config.toml
n_layer = 12
head_dim = 32
norm_eps = 1e-05
lr_head = 0.00846
Each number is 128 + 32 x the weight over the matrix's rms, rounded and kept within 0 to 255. Layers, rows and columns count from 0. Numbers have three digits each.

# q: layer 5 attention query, 64x64, rms 0.112, rows 52-63, columns 32-63
# k: layer 5 attention key, 64x64, rms 0.115, rows 52-63, columns 32-63
# v: layer 5 attention value, 64x64, rms 0.142, rows 32-63, columns 32-63
# o: layer 5 attention output (transposed), 64x64, rms 0.0859, rows 32-63, columns 32-63
# up: layer 5 MLP up, 256x64, rms 0.144, rows 0-135, columns 32-63
# down: layer 5 MLP down (transposed), 256x64, rms 0.0902, rows 0-135, columns 32-63
q52:172129101121137112119148143159174124114140109092117132119193138121157108120175092130172117147119
k52:153073072093120075145193138148103125112170095098112162154170189100136132202144126173138199131152
q53:131141173145078114093127170059145132121101068126203144132128039183141127140165141057132186093128
k53:142128108134107131099129101065104080162131094133165123172118000067171067147094130122136148048112
q54:141157154146134155112139112165164105129098104154105126123128126095098134151159159041146172135135
k54:109172084185143138112161146179171099118118147051099098071147125121178129199093143131110109094122
q55:151152161099147139147158166128112124131074103092141163125162137103123154136070126137106166156144
k55:155159179162118110180179197154122144176131124095150094171188163132082185086099191124100089148151
q56:040157116149138122072137148104126079142114123117143164156103162125084131120158098092152155128160
k56:081193132137181108039122154095064088138045178124176167172087142155110070080132078077163139168119
q57:192118163119088150144063160186170154122122149117135129115131163158143126158149173118141067112159
k57:171090186150157130093096097175106124094136132121206105092056126135152173134087196134025087145122
q58:192177125145146124067188153125108158160138059219175108087141134137098126094130098096115143122154
k58:082145156178131175135166094117176165114109092162179160147145129109093117103020173106171115158096
q59:109172079041158129123091117121076085121105152108085119187188153104087096111139102120072083168172
k59:105169098143159153221151219146104065087161125101141164149153143131103102115084114161040125151146
q60:148112069169140096160126180081127127159190111114124174153095131095124122166111136077117084114103
k60:131106098104135083130130136171158132129120082113095247110125075135136195182143102090142114124129
q61:206129099138129118182137173099081146128169135130118197081125134175141217113128149135129154059110
k61:146081118135129127151094119138047158124195157122118159125166117094197128158137116152124131053121
q62:139120138084131110143105148131167160141205030147133167108172068105105095177081119109088217124113
k62:164095121083103167219128154126124105105157132073148120119184138176142113121114135187147165138089
q63:109151107124175098128137122170129080130151148077157179122175116105139108102131172140135130098126
k63:126140068111192125133253131155123103174164125083131197064104075131145100089118120133243086085087
v32:116189127102134220135078163120133136163107116154120079122082128090126116114150130136129147100132
o32:132081158184091065111148098139092135166145081108129144211129100137160152127118131101121107091119
v33:132089153167096069140141132187124116134186106106142199130130098181148137120165140099155118160097
o33:139158038128151224146156142094164096154087156098089131188121180157149119198125150092125114093140
v34:084193166147101128109145090170107081108138118144186112142094091122047149156128159084167140146091
o34:121079087121133118191111157101139105114174168134106175139115104132161140132131109085134180062141
v35:183126134123118153150119136140110099091149126144103134081139168122079071139168158181112118149081
o35:038131125143086142102212143078174192136124104134094157113160131154076123076068089077171138126150
v36:081112101132069140177116163156097127091090125092116103114153141142156090129156146142139140124134
o36:108168140108180116125177100144103116124061123122144143144143142155105135132103076088086112119144
v37:106119127138112112147097179102117194164192118131107115142076154124113210171181093154089110136151
o37:152150160165167087067152136175107081126144164176126121122200118106130090133138143140057149066134
v38:184104114130116136103124148107162149139173149115113116124149149100116134115117092154145096154141
o38:117109124115105139131142109117114113126117057148080080119086100125139139098148158084118130122091
v39:118141142133083143137181168136126129127129153125134137000177177163161109137133112128193091118104
o39:080137126101140141107081162085097158169123163093167172203107137150070134132112145113132134135129
v40:130131134152110186116168151155198138148115149172122101178121121121157159072108168139111176127118
o40:122076096138130095137122080173123093108180090200097118124109123102085139123112089185107102157082
v41:082135104124153080158108176100172129148116133106127144110111101125120119107110184077155075135070
o41:145112131093132155115121187121156102105064100160105158090143120111147161162143074142118120134202
v42:130166094180205181152129140154140085111092162117098098163113126159103128103099096167099159103172
o42:108101134114100050170118132177138177157195085153122086129172118110125183120159145132058129131139
v43:154079188132149097080106142128166156097163160137098127106126130014145068159103086132146082115152
o43:041114144154113169126119103088113143135092091055160101125098111126078100088122096133152155168113
v44:164141129112127121196160057110153165052055119139146152069151118110124093125136076148131145153150
o44:123156204094082110132137125093088128158138158175116090145110147120126163073073141123139078107110
v45:132136143143211153156046116084140143137181092187142108134157146159197169100097132127097089130135
o45:171107119092088117144137145165114186119126155103093168171125081119114064149118140090178140113063
v46:141113114149174091122085097159150105132128157121120130114134172059110101120086119110112166167112
o46:080134171059056142127133118074131121149130113163132090150100085201179142184142128130120135141152
v47:150143109089119133123128095138140127116122164171131119148138083119113170148163123104113145097071
o47:190082143106104124161113166123178123125151073169129167091186134149106154108073146137098133160116
v48:142140121098106138125121142134155166107083143192118112154145103146163116169136121116172131148114
o48:113117123137149121149094169153144121102119104138106143119070108161099132140079115142053168118142
v49:106192097107081146077131145090146141079106161092114150132090158151072128090095109158124138090102
o49:137101147155142114204133166119117154120095143166150116128131146085207212106145144130181140121164
v50:087174092166100135174081147075125140148107095110186169096117119140146127165149080139142161123151
o50:145140141168203129159153164170141151107151126102149158158105120133111123155127160144112169195149
v51:103117154065122139060152127133119080135183078128087106116149127111158145130115068130152138147125
o51:113106135109135167135155111090115156052103117086202098074087158135154133118138166108143148127064
v52:098178157143130096136160122137135171116078099133110135169100105126123111110128120156123081115126
o52:107128124087079104149145151141090096079160135127139147121172139150111125124114074144136069144193
v53:160114185075105162135146141118179206138176121109123127148132088169140096110119107065109163122088
o53:119154092168121108105145147097093130123168101147148135099058188124137110183116150174165053136164
v54:108175164131105142149078098141130113211097139117164110099169149136069178106107085126139131115174
o54:093098116123107128133158133136109128051147133151125131114131077131198112164090218142114089130124
v55:164167110123087111145144117098169138154116158121146082105066100067121108133151087177116120156060
o55:122102126149170154140085138151147148099092120116116110089132123143098175119077112134140082113187
v56:114108137137092147164138156144176100089142135126117047078132111146179150113125160103119135138164
o56:081130156125151083121207134056161150140078146149099175137128131100123104139140111164070079139122
v57:133117159105149129111132089127146117120183130105126181109176136147139135073149070110104132099133
o57:139124126146097133085165148075136153194132162102167139152055081102151142138102169174127118155160
v58:117110128092100157118128131121141126141070110140090140146099118097127175170101161135162135132109
o58:159149088111144093167121173125106128096130105130113133087136124099185171096176113105168103079094
v59:151210072159103191123152132177149158152181111170126156172115125116120122088144169116137101110148
o59:114079140126166164142125155110085103133122128128033133130144130100135108146106070121127158145120
v60:051144125168121159110149134122145130143131128162178162152193147112152189086174096104133187117146
o60:159164078099109095113059156114111159155122116090133119136145125105116091152103152180093093130122
v61:126140140131064163150111149113070140163156139064131152210178146098156169168119098148113078127121
o61:089113110120153095090138135157187122153126125181217088085119108152115066089112117086113142113176
v62:177107116128169146109176133191070131139128132097181131138165102123116103106115122178132139127107
o62:134123105156115116144112102129113138131153190102100107089131169201080141118126121107150104145117
v63:158119102112085144102141115139148117142155119127144138143104157152161181132140097175135085070150
o63:125186103161144112131110167120101119146090054123113152081136106121119087140117168132141113164098
up0:120126180104049110103121115066113136153106127100127154137132094149173148157126116147147125130130
down0:110141105167155113123165123148113158119138193123143114120151153148129121117207161113103133157094
up1:179090117132157146182132154143138115093101052064153147123132123200062159162055119120168155104127
down1:121165141105060148099086108131094126223067206141090212128132122143120125045101134163120104110128
up2:151118093180115124119121132110134082112128086105205110133177067085108079166100147128098072081119
down2:106166175084107098134179158182126166126107153087143092156116131139153156075170083090133141139072
up3:143053135144044104201202123105066072134131117100121092155169175177116126176089160118154118093158
down3:128136077111153063119120193154135109145156195119159107084111138165115142131125134112147158173125
up4:125158127129142175115100141096139108111130137097135129135090162122156111093159108131165101138140
down4:104155127108127094094151119145130137103118125146103138129173135150118163188092144133083139100135
up5:153110142126109131148112141108151137167129118149089131135066158134129156130132112136173180121108
down5:166139108157098160122146218122046125161122151143127143087133117106188079177158129137095077156144
up6:134162181141162178121082134169070134111086047070188118154137110126128157078127148103136179131135
down6:179094101134079141108129167136168138116114183178130178101111149107059130186152157063128127124086
up7:145044104094066089115160101163112164093125079100140154109074145180134146080128069071129083027125
down7:070167086131160111105163142122152109141140128107110164168158223159104162184150134100093202113127
up8:098130135157068121167148153131124084130133157170161121094071180182156119060141131143184130125129
down8:102163127119149151135138109107165119122158103126080181147165080057116116119131124103101139123137
up9:098189132147071118073175092124080145137196123067129152136090133077114110146106119112112119127110
down9:112134118018121155101083167110182139154120122108095137143190172116137150155159100113139165140108
up10:132140153156075136121149126156118104131105169139150163166159143067120112098101134113055176113154
down10:111107177082129130118133108130169112181082104118139132134094182121103134165155086119196108167151
up11:115162116128127118114106091097094133106128165127120100117192162080123112156143107078095126014115
down11:148147094132136099125136158118137119123077171117107118132118102136143164101147172140123142186157
up12:169143155175138176140040141070113118109130122119078111155115139171140076153202162178187084114074
down12:133106155081149207095157188156190116116180141111173157088213125132141136106104179098108109117186
up13:119154114123095185144147077145120152110157123125147137082115164153184128122119097190162051116136
down13:140142131125169153132136128096139174131086112108187108127131140079072170131101140087090115127151
up14:162156163121144126170084082088127166106096083111175133146156088092142112160079153146136071124113
down14:092087085145146091109108171161119136146115192080101131132134117097156140129155069100145141122114
up15:162146121129109165129147136092141065163101134137144108184148108104115120124122197135114089126136
down15:130151140106043134116116094145090152091151152125138109108114133145116133124147095116118131161111
up16:117104137176123162137157172104083149096108133130145080129163144126113134148134135129130056115118
down16:123138135078136079116129053118128058162127097140104164098087133177137194132119134120146197131139
up17:165141123132103138156166152114133121146154154150168094183106100018074091097062115148136156129133
down17:115109119096113140093165101061082131194088091068095108066124134147166183119111113114094137111114
up18:161121146122147100102113132092120119170150117109141128155150079138144098138072113151172078116140
down18:099153149149080118062151108148131145147069112127128153121167113086121132132162148082100168117102
up19:157142145171146073115124108109138116156113101135101104118114117143198099117128174141182124170122
down19:118161097169108102105094144114085126098135058105103103150168109119122085129132097093126182107178
up20:157134135185137126147093043107163130134148103145091181162096130184118063068122135115134097143116
down20:110139219096159151110119168115168133077164149177122074159139159095099116206131139104143156169099
up21:132118161120150206114091160162121128137120093146186165086074127143099111159129132097092124064088
down21:129104104143122079129145119130113111101129116161081106198121146104092162148103130171089117150143
up22:111142147078119186133161098115128156179133105115132111135088136170124146121114170101182183151135
down22:132147117195133106121106146151108122103128152149146155121161137094138084152137088129067058099141
up23:145133041078197119103132127146103155123182107088128186095092100109215099174118125097105162128128
down23:107139149187085119181107105124117154166067155141090143141134120161073182136136121176077086156108
up24:134122137109136100142123147157179086081164119118127212096134144147107131105142057116184166152141
down24:102094163126160158140151145109090092184102180091089086133150111148123129113205158164097099184063
up25:139122122072093157114121104156051132134126054108139089124100122123150128121072156127107082141118
down25:130155119158108145081140129120104144187144137101200118149132198093111133167090089139082131114125
up26:086184132180153140101111180099130122181097179142135137180132126156078128067054144152185138122096
down26:117112115116146163153136118133114149112165107113145113080119136089162146143196129120091100130144
up27:114087137160113113101151084143125102134176092134082144146109143027153127189138104089093154172147
down27:194105086153115119118119110131133113103141176141092135141166106126127125079146160066104155071189
up28:103157150114134144107124130126097114119119190174097172172157096143178150104210117092199114161146
down28:137099143134149086136175169099175158138205112103143139150102134174094094149114073142100107144047
up29:093134060152152110100124078090119144130092096142060087101090094168122127166127103145189126107180
down29:133096116099103082114102113119160141173189144087172123119146154124164161083127085120101131170080
up30:141052068161133063116101101107122155111135107105122109146089172066100135116153141173123107122157
down30:137176143125088167207132097123121116129112180110152100092166073161180133151118105138136187126094
up31:113091136116134112114153121153144150128149190110097166114134076141120115147091135132145127109128
down31:140167133135083125140106119109108144116141068156126109118151133152136138101148118133151115142123
up32:151142120201123113114097074160060119154207141078138027129064154146144140095080139111112074104192
down32:140128099117182102201191141168129064215127116102108143083133118056161147095154128148171169069132
up33:061192156078118147116120150112104111146115160136098189109135173145101040122118105072109129143098
down33:199102094144126095132101117148138167089143106120174075139105065102174182148130173168117161091145
up34:119121117096130091131148065108127092083108117133108161122141094122135092118136127166115086108132
down34:139129137111146119140166140166094160152167182120173095184125119144126086149121095105119143165152
up35:136117129119110139074155162106137130139108157172178093120100051111149105095159160118178169119129
down35:112124135110084143147127152027079088076139078069097152150157208143164162130163115175123130208105
up36:098148070212163177115128161123128139148140124175161133135126079141132081090141087083133123103140
down36:097115148099101120173121061134183146105155145074146110123118197158144132179139188052130155132116
up37:121091116133131119111069130111125102096182111188194136163117123120116155127107089135101082163126
down37:114180094143118129171152181196110155140066177083115115105125133103137151152142157119088122131143
up38:062104122129126111140129109091104157100088047136146090161150107104108068114177125112122115174179
down38:178184090105128108070167133140115113151122207182099109137106171144056132108139141090141173121119
up39:107077141115175106191117120158132132097170155099100106144140131125076106167107108070135162091129
down39:172143058085099153107142157073172125088125125173128139141139111090110206103154152162123121145127
up40:077025102143169070135094080184133133069137097138139113115153099111149080135190066099162124158143
down40:117166182098097144107136084115101139143157123149065153097104121174110145170127186200143106115150
up41:176190139091068169104171160116150132143142137152131123111113120083108136139146139163141124157121
down41:116114132172160140133100130155130101141111171125158100154100187189117175132133112119116104114171
up42:172054101173141139151048092144035112115136115109115129164125168182126169146128122130137116115147
down42:107140164127173087119120226125136097153124160149077093091133094104097070140167098115121089119117
up43:180109156140190191166085123118142120156071061111149104137103072121133179090117122115116143182145
down43:098092108141098056138170109120112162057140154102088147110133111124109126117148181084145150125135
up44:094134126186126171103156101171122124158146181165136107181128150127142160135127145101145138101142
down44:107187176106161133091088148085157122098157146129116104069138139153132152219156180147133108172102
up45:096134178162172143129145113113126177115075133144145061150132145137153120100125089150126152060136
down45:139093080101109138165129141097148072111186147129112172129132169088094126170169098136138102086193
up46:123128115143142075104105070052137086163109145092139127106158179136120136078090157109187118182142
down46:124122122157159133119126126174177123103146183096101096129142080184122123118189141129059108072192
up47:165174124134132171099096117138166112128073182133104124119121143169155142062092142126137143138101
down47:139108150091067120153147123112077150088144104067124113127183121103158085136104120162143097128139
up48:126090078146116127169075168106103165161173124098124120114062141099173136124195047115165086148076
down48:080057149128071123123214121183092135140111098138132114182118152145121139125125168110097097146124
up49:184096113108072152146157139103185109089103060081144153178124129105122128189110120112110108155156
down49:120105124168152104049154184150090077121106100143122077108110131138128156076072096112128112073100
up50:125094109154121152129165098166115111105077150123068105162121091113113133159101170128124125141130
down50:116159172116105151158101101133070143131159122182105177096120125082128151145144180144108130149113
up51:157176165106044112118127163109089147100119091116144102118102158088138078063085141132123165108117
down51:075102113115137093145089177148158117156151153135147127195122066139097150178160140130098090163153
up52:163048101160108197226170175133119077097097108120123155131109133115180150141115156174113088118094
down52:096127175136165140160171155100105099093190167177170130068181124191147162112124169101127140104151
up53:139168170108076135155126156156082089108099114080173116103051082122099064124132108168148086180142
down53:125074116142124109123137119082184137141176102192108162155214126104140180177123172077069137114134
up54:116114156127136074158156183154085106119111089110133123126148116126157089136137080108205122123082
down54:159142115131105149149085130120156180134178146170094172173127131112094103146095121159125083113106
up55:138171122145122107108143109124016159135149140111152147154102136156133139147097109092128094179157
down55:133146116141136186115102214156226100110085134132118159141147123118111143115154156138146099098182
up56:160124158129130116119139120094139118101104146205190167164096144077114139144166165130174139120093
down56:148147097123163160153122105114087134089157149083137084125190099115127093122103121112209129133123
up57:080128186125119172184138024080121121125192148135120111130103141086101106133081162104126185147148
down57:103115103115141142076087146190134168185094104110165129137116094214121096159118127162096071089120
up58:190138153244083069108166176123133085111176133125150115151145091104232106112126150109194123123099
down58:065144102073117077137089150142223102066081169086074086108123173104112126132146104137138113143081
up59:075147150138090096050126110133100152141134119142136130138061134091135128122153110094112134143160
down59:165142101135138129212106161130114070105148094117117155099183152162130142124094123178164108139094
up60:131094175145169074065124086125065136115140141142164119155104176095095151146123117152176109154133
down60:095184102123173122147178100133210183163056140088106141054134106125155066137125133089128172138125
up61:095074126134144107145145120141121112142139133113164153156157141145122126175140121075129129076175
down61:140148119143141128135119157138143178124127088142241076092161119175141134112138158172078115150107
up62:067119155117129111102123108149138085112105126175108111174139132112108155128090104146150143143139
down62:154151152132147123146131161098119125156123128105151125111100179167171104129183124165121133151136
up63:122102139113092168172049112109134107114156112101103179156063125144157116139156089181150103136176
down63:124152119146152082137240107136098145153099135179118124129146155105139113142169142117135128107141
up64:113164126169128157091081131104089167152132151124130165122119122164101106062056125139110121168122
down64:145120132108122119167176148118111096091141119134138106138144125124138163175171127112131102125152
up65:130102087144128174134109122137061132090151150101142104118137105081125121168133145157091159157150
down65:194149165122167116140071129141133161149106045165159131074115164109130085129099114147156167163092
up66:088128157158175140138135093067140134126089123166184115130150083122198082137065056070212108158063
down66:168096125106096132138138162111107122146164110103122080115135112148127136160135181233074116057104
up67:110090130106132084101098102122112169101168158130151105109129131121102132100093072094113155094177
down67:129190124157171173107163141091143135143114144133132122151069168124090085209134168076141158139088
up68:124165091152135121094097096128092134163118125136130083132098096106144192147145135100146170145182
down68:136163104057124070091137207128161115155098110082138153150129177162109151090141122128144103117134
up69:140153112123129152137065121089127145134094092193183174160145142090101120130164143022135156178144
down69:115119176151134135128202082111118123115159112085084071110132174131134123108118120170070104104146
up70:152205175155108112148127146083159104170156088127117141156075059149130109122111130136147148133142
down70:095058088120180174158119097139120174106090149116131128125129201089089157088119113129123145074116
up71:085135112122101151087163134113114083116148126116143178114135068136086115144071121147218082138092
down71:145151099122169092155156131064114186156101137139105131129139143134071120098170147102098175128191
up72:117181148148121175161107094153130162140122124089088118178136144131107130204077116071097125141127
down72:131099100138136076095145116130110104132106162171245150105108131103136123071167137166152168152134
up73:154112132085146133170134125126089137078139133086131177111150129137093098160171115151122189011147
down73:138134188135168187121111140126138135123117080128135116160060157168165140120105117077126145164090
up74:140125146113140166124091136138098144132091142182133174144142134127141144097096134136129153101120
down74:071122129110123160120159105108121066104150128113031111151110108190132064163110097155128153136139
up75:160107028157096111090151149135119139107108140087140168135135196120119119146100104073169131151100
down75:152154184158167100088094109147169118165174103081156049122129047137110164113171094153149106100117
up76:119136153114099090113117075113117144111138099183155138131138058134082121135154108122180157106101
down76:145102105188100156124107146115118174153118201096124101123097150130178095119108132141176108117184
up77:135084148137206082070055057147130135091183121091147111133141118118136108047131132114124114117165
down77:125180138060120067144169131140126138176127127137243109162114161141111195163118124123109093113165
up78:159128148139094082079094157085081047170145121153109128148138136093145143068139127119105080133149
down78:149127115142156093148098152158161200167126157130150149076164145172075148150125107089135164120102
up79:136165135141100132075119091112100122062098144186179171084101144152122143108157153133111164144082
down79:125106097144125104147160166149121150132152141059081106181155107138134116117097108123104053089147
up80:096097091077113096151119142081129074060082086158130124115144156109177108081149100133143134120096
down80:194133172043130150079143127096180145122091093111196100095136188130154134172100115088104062075203
up81:079136124121159173161144094124139070145125109119108083083097113152091091121159141133179118125083
down81:169125158173129111112120113151102148149100147083159110191188197081124150134077114132089149155134
up82:173181136146123139153084152121125123113094121097089100210139170165094119114135114124122129173141
down82:119107107140132112074166099126140180084131069106106157052062064121151138138132135133114133054145
up83:195115107209117141149076061157178122164118096129137175133109119128099128122116121140124121138174
down83:106121178134101129154135141165087177122057111137147099173096177077176126172116093121147178188115
up84:182123185136127104125114085125149122105107116117133066111094077085115151111123135165114115138121
down84:123165116141165139142142135126143108136209182138110126181124168144124076082089127069129137149138
up85:123099133151133118180129141154000150119165078080160099170187158136193140180094105098128117114143
down85:128153126115095083173132123187204081100123148115128153103078182133099182035129126098113178168121
up86:102154121127179104121161148142108124136073078078125095123178126101129145122063154095180114125128
down86:112111134149141130084087067098098105102199132143139116067115159144062128117118058141119127121108
up87:171128075118153087115133208121150083093116104115159131154084102103139097120159059135229091113128
down87:102133180125154113199105174156111099106078163174145115097093104174207169140160161173123098145083
up88:110134185174142153077068152120124139127093127161099109147086133159122093060167120086145140131142
down88:140126086077096131147182068124113123135147145109139152140116134124116149188141129145088120109116
up89:153136135139154110175149091112051133085104128102111107117133081152126103078148055049070106133180
down89:116120126172154157173163172139144122158116026153161047184113182107113117116136144153188111110150
up90:116131118126108104103171067132128150154182089059130170141110120115131125138120179150153203137190
down90:144091150135099073161094110095092120072115108164075113150138074146135107161119137088180100100101
up91:139106028166166109128124120157094133127131148132144110136138126129128115110118153115188108120140
down91:174140168131046093092148104118115137139125135138104090145123149137126125152168079141124093119157
up92:119137158167135201158106118074157147126135091133128044175062119168167170125116157187099100099194
down92:166120103051093081142130147144115078156106099082126192104160116123097122134179143087178123152104
up93:123155142088108201070064073122098154130137120136155098148110138146172125134184087190127181083117
down93:179096112131174124190154151105121133128105142127158193089183145133098155132094158063109151085056
up94:138181124116098117128045103113137102147114148131178101131149127170092072108081158101119087145129
down94:087060109108122114158164115160118160122144116119093107114117145095149169133173130115162160099135
up95:166117089165176116120122132128177126140116100086118137136142142122127210096071072054154169106177
down95:121103108120106143180143135115115085152104098184142078174102114135116090121159109124089104148168
up96:118126159127132119070136135158125131128129136139140122130133107138138112049107019098117080125129
down96:135143133076146146170122093122151111138124081128133124122134137114104178143128162169159189138137
up97:096121171178141112123066105152111132029204106181150079067120145116132151098124137090178162059123
down97:080080052075066114075078074120135177150116143053107118153100098164101177065095135160175100147137
up98:149118136166135203145118113150101147097108097197158138150048091083138099110130160164093162116140
down98:168088162100073110117159053144099132150090146088135125108132150223114166039167060136102113134122
up99:162138153180161149060135071121114095139196102141175149105175123084104135081129108097137056176134
down99:165065122089180130155147181138163129173063129131128125163117133107133092133124125129124236076116
up100:099112169190165125127179138161066116092168159118161190121085110168140160117097126109160101164146
down100:150140132140150092122087164138145077127121178105116074095146159066104152127141134097115123106096
up101:147147140163088089094091094135052188110101170105152076104136162095144117152169125055111088149152
down101:126126156055164201167163165126190090132123125145126200141110100158109119142083150150148194116118
up102:068157120206155191108110095060107125087147137181118107145101136184121119101118109091099122152152
down102:180141153119157080141116161120145184131126125124140115068166134127167123155147146121189108115106
up103:136124123132122099101165126216122092040118099165138127100124131132083148109051073100163139086098
down103:156135159101092200154081134123131101108127192093173148117101175123140145190151105157068117153123
up104:117077112118077106088160112111065133121146119117139132092126166114115115009139076130099142099149
down104:151169129148146151087128075133178142124102108139138145159188106135157186192080151130117091162100
up105:142095101144136148084170131152126097096080129133125058202154056178102165114144112109195163152170
down105:152106197147069131205097114134146125097122146186124133115140166130164088127140134149105112144148
up106:176130088116177204134140096075130051129141171148182168131089169153098120123115074097147085149125
down106:109136132183132085134128151170127101116109112123116141094131114096153154138172083147156086135138
up107:091139112100148165094084085108135103179095170122104110143138134106120072102166113159180115142132
down107:148105116151136130128181146119122165103113100126165192146148082128126163157113157085109115155146
up108:124144121092119154097138083122099093134143151127152116081087173081168102130071110115076201140109
down108:142138123191118147122136139131146180129140181131169118157109122172104130095174162172195072159154
up109:122103117155100102151136099101119141102124106082180112100191154098114096104106136126114074122072
down109:107162073091150137088129160111071193144150135160118180144104081111134140062168120108138108161047
up110:187115083170165094140142079131091155086167145126165129107166168117129063063151149128144152150100
down110:121190149092106104144162154162071121155090073116121111121136151161151151120078091133099116102146
up111:108181134177132138136093157074111087110140168147107120095109115158093139170073185101112115120125
down111:135093134068163148088145106138127150117143115138088111121165161131125131115165113118133152139158
up112:151179143110114139102136115149149120109105145080104089164224140158138128148091143080147162115144
down112:070092107163105112162099136120103146102150142160112121063085170139087149118140124100112117155064
up113:089149110116110124098136145088098102115092149129171135133160152182098153136134107134115139177065
down113:162103145144119148147131112165136163149158119119130097132096123096156104123104137125130143095187
up114:079090128096119086134137139141093027157116104127067172131117102089169165123146082136121115087131
down114:213119089113108182120081102191129122138080079183066152165098095107119105162142079141124138081136
up115:135062101130121131203086137132125139129135105126161110145109160093101075125140092187133163121142
down115:156139164146153153112149139134128178172054096077182155137143077148108182069114213124107078166112
up116:124136114164100080114115125163000125156103103117049120180032125136133138139175165148120211159140
down116:102141141089156202085138088106156157102129110138153127136204120083161125120174157128087162101160
up117:133072102077145200122121114148108143159107116128126119117051123070161126148134121087202127126066
down117:118128107129097128088085187112163135042110054077143145132031110155092103113077138123066108137155
up118:134080141148153135074153084106121080146166147123084109111120168120099107115103122078097138146131
down118:096105110092121166155123157171098152141112103123119132091156127152110080153173182175090121082138
up119:087098124172096164169081150104165191126130126136105069159131114049127131155133092168180121053159
down119:110172117112160086090129137182175089139125114087148199127206117118101140131214178163142104148128
up120:131091119146128059142098113147106088121164132145174083133083151152191149098078140165188107126157
down120:114152178133158136129113159105166140148058169098112171120134078069124067162085115065126090146147
up121:142152136166198136142112120142132103206156097064159071183095096120102098056133134098124149108152
down121:128130132084091116140119141108100096032100086150104143096130132093081127216124119133110103111122
up122:158191124170157132113049082145130127112171158076131188154121174149102171122151148196134102091139
down122:097111152137093155137177169147152117118117141192134122078114142116143124194106120104113123203092
up123:170077137164108099177075108142163175113125136116106155098098110151207120098171066119112128117122
down123:167117118135153115092126092179089167152119159135140106142151105074155131106109098086141141103110
up124:112139135124136133120113114112137144098135136139117122187090135114060142150176103047101137125169
down124:140137189110119143125142140127132112124120114064136107107113112121146137077098100177114108121118
up125:179176090175152105191141186116150087068147151139086089150135097070150135046077079158103122095150
down125:160113060179108137068153168071147146143116157088190094086155197119082105097129116084062105105108
up126:123133136087104087070132118114126104131150157097125093109161128073170167139122157090139124156103
down126:144093105200134183186169166084050095124140169157152133136135123141155124098117178135128124167131
up127:100110123167152110093113110166134074125108133102081101131050102080155164135169138105133123147128
down127:084173118061108152156134137140094194121207157137133125132201142097140137104057114105141146147082
up128:117101178096104076134127035101071145144192154171156148168087155125137126130135132138144121083148
down128:127124135119145210161117176110141119082115131098120108140156098089087122115073161112087149150119
up129:126149153152146172116130113103104129148167120144086119168119116110195139123119110144146074132158
down129:116132103078097085128158094194144163124093112123180107142108127133087102123118218136101159156121
up130:133069111149140105141100139119146148137113096101191139139077145158158129144152084090148116156118
down130:141149101063095114143190107074095130177118113175078068081087136108098079139114114139088147109129
up131:116113078159132100101117139126146142153157145119162091158105104129106183094153138101103154077204
down131:110106124112142151147151155142192151058092135160139156115157189102133093155117114128067112134097
up132:070119148128117166114098181138069096127132134152095090127097125159155132138124114070114097139113
down132:108158120184125128213157086077079135104092160127128125093155163127102112159115154141181137110211
up133:108073117250167128081196180124108090099143101121118093191091165095092118105101129190214164115141
down133:117139145130184174149121086148162196125124160133147131104144194089161183074207198115148146078091
up134:115100131111085094106160122132124114142131162097137113146130109102183143122153135220126146004076
down134:126147141174146103106100128098101137158153085169154140111138146174133106112118157080127125175140
up135:167092162185117108138128053122079128051183086132104054108090083136157187080140167133134106122142
down135:182065128080102102126098136117163103149142120106110077149108134189092159075138125149118126135092